{"head_dim": 32, "vocab_size": 4096, "hidden_act": "swiglu", "norm_place": "pre", "rope_theta": 10000.0, "attn_scale": 0.177, "bias": "none", "parallel_block": false, "init_std_qkv": 0.0377, "init_std_up": 0.0377, "init_out_by_depth": true, "beta1": 0.93, "batch_tokens": 16384, "max_steps": 8350}
Each number is 500 + 40 x the weight over the matrix's rms, rounded and kept within 0 to 999. Layers, rows and columns count from 0. Numbers have three digits each.

# down: layer 7 MLP down (transposed), 256x96, rms 0.0721, rows 163-184, columns 0-95
# gate: layer 7 MLP gate, 256x96, rms 0.121, rows 164-184, columns 0-95
# up: layer 7 MLP up, 256x96, rms 0.124, rows 164-184, columns 0-95
down163:471507499451520553440542422524495494517495470610474433538509465444546580540449484554597539470397501514534547507529495489509491477469470463540482505513472544510461549481522489453481499529498476510510500504553489499479440517424443501517461510502438544467486513452517490508518468558427456409
gate164:435513522459509444515482488561523473520470497537503564516472510531467503520432458533510414531564501488479542508436521511594505530477461473480496429414538506490474517484533483471469445503509512493487534485490469550512536491502509489514494596493423512399535568503506489450551558476520500591
up164:510506498520536575493486482459436376552493478510516453442443552495529454385539555506525525536471545524497498530494474500452608525515501574535452532515505431485513472506454496463546487517527462494511537509503549476458565511585526472512488526552552471521562496484396525519529564499571575541
down164:455513532569508476517450522404590463483502500458458450592479477461491455407525533529532526509506564538559472459504515516494516417467441512489425499469451509536605485459506437547481551459512473515473495477458533493576499509408435461528514527474480482455552573510422516527489526461505484486
gate165:485562536460522491516497514532485540568483506495526496466420564433477498425493425490545501428531565530494467528450538497455496508488496502515537522561491466458477427487558457480460558445521577581461506514549515529541596487524534476409471568501428547531554473498469592507520539550493532483
up165:512473521536520455500567514528480552454509468454527509495519557491496458553560501514507549477524501490487485476482522513444438481418542524450466485540522472414431455478470457516479535519492440525455526521491483515544525468451526499525462516527495447492578531571408551498420543536500465536
down165:533503484493523528468441464476485483488544448604524598468518608499473492544448505489512491458470502458469492480490493509528494533469523543529488491472566507511505577504510485474473536450503519508541431535581503609551527491541513455497526474502534457506521575503511494541555505469428470484
gate166:472543579413447562509523437486523450517443486526428429485407547512535553505430580474446504471491547493545425492455491494450530418509565559484494589480483481454542523511498487466445539508529495550461538453466489376514517505549485566523473427479503544501508480469480523592515433450430500471
up166:531459532518488524535568554475430519484459420477522608552565486549525502475543401454535441463529477542462408445490506515528503531484469504473468466573541513500538461507463500475571494528548575494455569508514506516450476454446544525517504469485558455484572476445516467514534473531567441497
down166:563492498542393433505451564513527467470483513429498460558488468523451464546511468499492520499503495513482598529530483541494513479520502497452519497527455515491500516460490502507466525460472513524481526505581512549551486501479534534515553593467512489556498513489421501429448476548517471513
gate167:526452503514511425507488465516484501472501475507439570475509518492515455578522553459583490507566523467513468425489494499460484472513522466506503489497436515553444485433491578436522505474489438496418504419433531549521470446449446474481541513450535468551490532461468512474532464495533534518
up167:544514462505426452477564465505566554568525452478520460468542477484501410514552573568475547507520579497504561500479473599480517534450501439551473533471539604513541522547483467456443470505468573517468503539480530443546505440553507405484516536503524536482581499435516524457524529504575515487
down167:463405535539398450507471458488504522531476490510472469494502405527535493601476525448487578555518424508555472506515470495553475460566541451529491491472447523423478511528532533380520460492473544403501521503514548531522523416509515496495473455447497478565415504484481499482521543456454518480
gate168:501487489491553453508528555566500525482560557526475540575445534498567554514497538483544495509507429448532443513511543555587536464443501460503478517513485531508575513552557428462522527556542570474542498586460489540475483450458478468453467554535556484516493513519496501542494481463532504421
up168:526494506482425510530465450570557505511498451486484437466493446517494524497463456506443516453541480506496512496467546450476452448555564480456462444435549479504494491495491508518478480484438557448435553447499401474549494475491449511573531534489463536486568564469495451484502490468506525524
down168:570435492500493541530471439527469525515461473595465453486500451489489514506471465477476535543436438473506476488535545463524468548523471492534492500474520504522417470479515475516530519512466489533457559472451521513519499478551485494506534491483463564492589534475467455501477495531484517441
gate169:500446459439506504507467489504480480482468482539547440423495510545502477422532449453557513445500470485427465589412433411489489514490536519486511450508571505572491484527490602420435472561468489461461437434533529450564442468513499497477571532531469482516522448525484567500471509540504468492
up169:524449432591474521537463542485518507548487406475527471520474550487483520516475416496443507580536488484543554500419430560540574588512520412502518484497547518466530539450491556525508474567449453476524483472451531529433432550480468510428527525525395548435564503476519539552525553568486528524
down169:391467481531495471527485522467487420435485486634516427499524488562531492461570520435431576512415518437504511560565449558495534557610465475535485529456511523533435477501460571543519457520573499496456478473491547522502542541503435506440447531554478478501469455455502491556508487491465474520
gate170:524488452484463580520459471518506449522507499431561609473540499528555504448529445489459505490499458436445534475487412476494525470545458531522559428461531460544491552481526487579557491523488487439528553531530496505490517499466457546489419479491466544533523474507583477487501566481506475525
up170:474534485501551472466482519406494508517530461523474510504487455472453562599499555414485511574460491490562440468508567506495485594401459440470444532482424571529453550491444542441489512494559540560469534493472517449533566480457514509535491462552532450472482540541410523500499511443455537487
down170:524520484469519487583530457566576536498513446548515513533542552505501548477537426462546515543408499472517424531509544541462529524522488490508458514642520485517449601542509529527530442524457466492553465444523549476524544498531506517468533451521458457562526504483469519519447498500529499482
gate171:467467569456460517603449476443547467487466485555441448425415483477474545420507472521483418471513375486504536467528579475466479470555544546597420437537427466465440470559541506506523394417521486493465507494480521558448511486477438466481446478451516490510479542470559492424489441494511520604
up171:581514458558525477484560603549503513569511466577487518433494558500547473462448544490529440555491512545427513466473578522449506505467549495478502580427496544479546446491509510523491490546515468557456494484448424503597476530582458526560553593485494404496522539503477472559539496526460558420
down171:531506505442484528446527452498506470533508544459490547496507481488521467483507458550411422516526537522510495476542534546517399503570526563554521532462513570543411502456460525574456578525515448499490537504453468558496430460575497539485520516402517464436559570548564493473536552459548467429
gate172:475540511489425499548439496497491502527495475609466461493556518519546431494551541529502457538456544501551462492491561492470511512459437445461510472512465450513469483440487446414541558539579492524500526457525491508552492568577510470462513544518455585542531498459486454544536491534378506457
up172:463529474551507468497524545558439471537487391521421574521572435471493414475525511512531431545444545507406471553464524557515471450501476533518464440516520488560460473475489525455498506526606501516551460492491496595555531543573524504472609513482547435492435499503449459584522430483491565478
down172:477444497570545381525575480489532451537484505510541462548497471494517506525536501547470464462487534550568509494446471535541460482501471436473520525439594466461447490455521523441486506414546473474479525489450505567479509519491397511481633470532507458567461501437481526553523403529519523520
gate173:452525509472481605456482497505497508552584483514437528526521557520521519522429516566480485535547487498455475494486444547487483471425541542524518484549501512459497558424480491442524439555529487560456488499468450461544484477497524454441532480483528479472489571473501520529523577488465519470
up173:439523560457419594428435493429396488514537531462506491468441566510549489562426496398561446539521504521457527468476443497524511512451503495557520440593434515499576590513523482445502562539485419571565563476491434517539529486482454444544518527473545510417520555511438540546437513558492496435
down173:439599515459437524551466505599544418471598566490589519507410518525526511434484568426536479504600547486500587574492511520533504490578564498579559427584449591486490607487454537504521539502460475490456594499436489473551543562470484432522534572521465484430581522524439539501441489469499541533
gate174:547495528490480419605470502528526459515531546526452560483458520512474511510488508521519489507482504519595456430535490527469507497434396496473447561452467491466478542505441500453481471485476531515552518490472483489547510443391498490490444518474518546473483459551504483533549518502484478540
up174:519564491529515425539535530436526505455467525458468476507519515483500548529503512492454515479472461518477572493454525407485493560540508451549524553462444559545580521497437499494443514420528426551465492531524490478517551461515439523472494472519502633490464503448518588481475454529522445501
down174:409490548501478571527502537523521546479418456417565394439501462517502495454523444528544498534506546490521495484540593451509549567547639548526434481483488517532538496489517445540496530453486469502440517515480473480497459483483514527512530508499431509580514494532455513434466521542436584450
gate175:496485564474459463426525537481486473506524454477528495530482506502466510504502504530476555530488544562488523530467507511480538485497436461430517517530526462485467505516547553548451541481536512544509506531524544467466457559502489548505520475510499472510448485454506488528482554499506484508
up175:509504515496471508465456495540482485497481497440538518522519537535479497504508585549477476537508504542496511506517538486509525476491471449457454472459483446538492588559460495562551519504523434502453488558553518484479558491513465534540534480543505426494507525533519553515479466458479491528
down175:497457462519501562521526519495558561508496517356503461447538472487507440499466474501528483417523526560538512492557499518558496463521571518573474494548488513516521497462460465488465514491480521493539527475473491510472510462504527434511511502528450426481563508524492447506546521515439485469
gate176:550493562511446564605552470493463533460450469549461483470530524465529537459485548472526517521471479536509528478459578530523449498494529490467464446504522451464546521513502536562411561517452449476468452482478430406456465381571506549483442474471446523537569447432553517501570548409533564508
up176:474518511487555546531540490490475527485471439510576485521438560429519469438476538569508484514502485549504474472499483486582479490572527498508457437414491492494482521526473474522519543505521499466511495481445419502517573456558505489552439491500500459517476511499544527503559446463535547498
down176:483494548520511577462436561550520435490500586513472472461502541476507519476513540504515464436556514490453530552541549543544543543463527546504504571527499475491512488522490438505476508453567495486507523401519440458487485544465439529496553493488485526480476491451491466494461490489540472535
gate177:569447427494524544532513516482537528532544557493518464485462504503468542513483535469492535450535493479569496486565550564528481497448482512497481504487487469568501506504540490541496537431511505505490458514486513510508506441509529519439523515499393516513464481507534462478538489521520466466
up177:485496479514499482519511517459459507498464451404473562471530495476538498524469519541476484532398477541465533521505487462547412483523537530503494519529513560481537508454501495489517515521453511509537546456480491530542497520525476503555458509491524511511471506493496453541445516549442507465
down177:447507558486483418512505482574501510502525477493499527507472534517539541463577448514512488501553530429479577480401484495420530467503505453399596448534504516505556478540461473472463494578506511523502507491506492489508489512525457551517475457474515522458520479488461534533460465462473565524
gate178:493448493462467467473454503546530560502546494579500505533506554458557510467436553503501479539535474529483564422449449530479542443475451473474475549547540530536558478389529558526442476514512455458533432507444415427492531487573486496494491454459451481494515481571561483539492590432426476419
up178:554559478456510453520551512490399448493525522493401523529389561500409527579528530501536479435522567497473477481441517519518465418518551622528462528533454394533531565537517471539476542498443459516497547487530582544544508458435515530549513515556493554436443544445527517453463466554509524575
down178:539519474515462473503558444463543487497496467599466511479458496523569514477482563397466454464523533590487495539508516532522424436564516494449504531557513510472495473501510515474493539496491535444434529445472489544569448497416534526412581505498572481526506572575446525459574550458458383396
gate179:521516499544488485512504502467543480514521517519521464486537482541542428476419491427366463532541472537475473517479553435500496534517436488545537582452411547445482473567524502494512510469489537480529544521559500521546542497411453501516431469516570526485528407550460498442443489449534471522
up179:450468468495529419512439580484446442514413464559483546522484462554473410485558531549537474533515508495531463528443460506471488512469514499457487466522467536496455565516468472492513440580478429521482455502486475528487550587442546496514470509531528573551506527462535408487520517497436507459
down179:449459486505453493446473508521502492486572514655488464510492574518561476445486526428508475533540485484489465535506457446527439422488490571444529501540446466472446436488539532568471550500540536508549488485454531504513505510443518463514495567524495505491538480488509524462548510498543410461
gate180:490467451480534507480563558452447522478433496522531549459514510473448488499545442463491506564568504440431505497499504493554505438487458533492417454549446529465542497539499451503532491545485459502483476474567489502548544538507445482510504515507501497506535526515413509540466409467510414467
up180:489487524512431529493560475528458503510443497450566553495511500410506481519500526515436515512565463484472485477436519535514460447500497519530432455557502550513427476556453434447549555504497472502462487486554458560423543553545450526511468544475558447502454524492479514575531501507536471446
down180:517524510422558508554503466460503521486512585461511474478506464499495523517460550530473510388426546524530497363475501486476497566525474537558498503449552476532524507496507515467507434518485554515493492490546514516417513492495435492469513519538506598534459515444538516453550521459455534504
gate181:450466463430509515471498506442596546540451483504465413512445514543526560456508581492493609458481499482481472473448535565470515491498478479582495434501464503489501558445480470448515578520555505544471543464467456510479596525498596513545541509533437492448493554530536514586485471448474577524
up181:532506520483440483558495553551425545475518515398514528472468548521492468502455417534561494485499443508529488497465538511517424445452495452490464510527513506517505392583495561532509488480512469512498441543526496494480502533581399497517474472471550458541516499454504424489516550518583447511
down181:530492524511446521510475473590482410455582413515528431563470530519470504558501508455506455523539458554501536564458520493511486465509554514556477486485508509526501493487544526538495508495562543541481531583502508515546492469512482548515451511537412497483575427520424450541463484478503416455
gate182:489526481432521462478531523523551523437493520431481456463531448525538485492458536527489488518508491452550510498465497524500515543485520566485539539527506517522530556492499476484508522448485506514494516497558495551484481459541497478514488481447508496423535448494555522469451501521485460446
up182:504504406435479538487484531526534558528480471586518458545522486523507524488490451452498469532537462487497482481511572503508478519481433510490514456510532495476508444458530520477494490528520509419484492496493553468473545508517430489481510545486534466488491498521555502555546499516530486497
down182:465514566515490479509528571526508484474493528497527455471518476518507458492469497556492452500516520520508524521485433511534525531511551510412472544535502496548530547495453452497538573484425468549468589499531424538456443444531509565521544446465504515476418490525441509418477421514521496424
gate183:524492554497524502547540481462501535470552449529446441471535514474528508497512571535487506442546535566472521457504434543524464528541438584448612521492472527423507545414509508499481521407489513445450450522484543508518530532453402472470521436505525594481554436422507466476523548431510547469
up183:475520605569494478436599531522501572438510551509520509411480594541579521522542481471534562495478494439522468544594464454447490446477455572505532527487495517435431549542560452501537481457513510474549454452482461441491518468522506522513463481461502562539484446504470546570561507413463509500
down183:502503490516519475546530462511491487516467499541505451545538552553455518510461486419488478488498427430506502483463467526482416484493553501453502533531499526478539593536461480522518476445548448503594478401483540488492489440495457420438508497552553580547512424433498525519528539524512465485
gate184:466460530542463570496439430464460523517519517490470496450519497482530493506495423522563430486498462479485524453468441472538556558539489513504492479488480526504509457435567562483588438542520507473470473448548550438451509555500468505520444518493551548419479575464531451391458509468488495441
up184:525468528406531496514556530525545464511529456454486507537441514480515456431479487442475500492530563460466489512468513533504431532467482497487432601544525473555410473628453496465493441521487465482512463522541508537524500514413513429459480502589445475552494428534507522441464479429469473533
down184:569538429469466560431425513451460527532442436428480560485436485461466541532573488465461461492479507439442476542483424496530505470546523448492535517461420542484500516498487460510502448580545487506536441460498524505486497540614497448449449471610464477483533468483505549497500540491477515487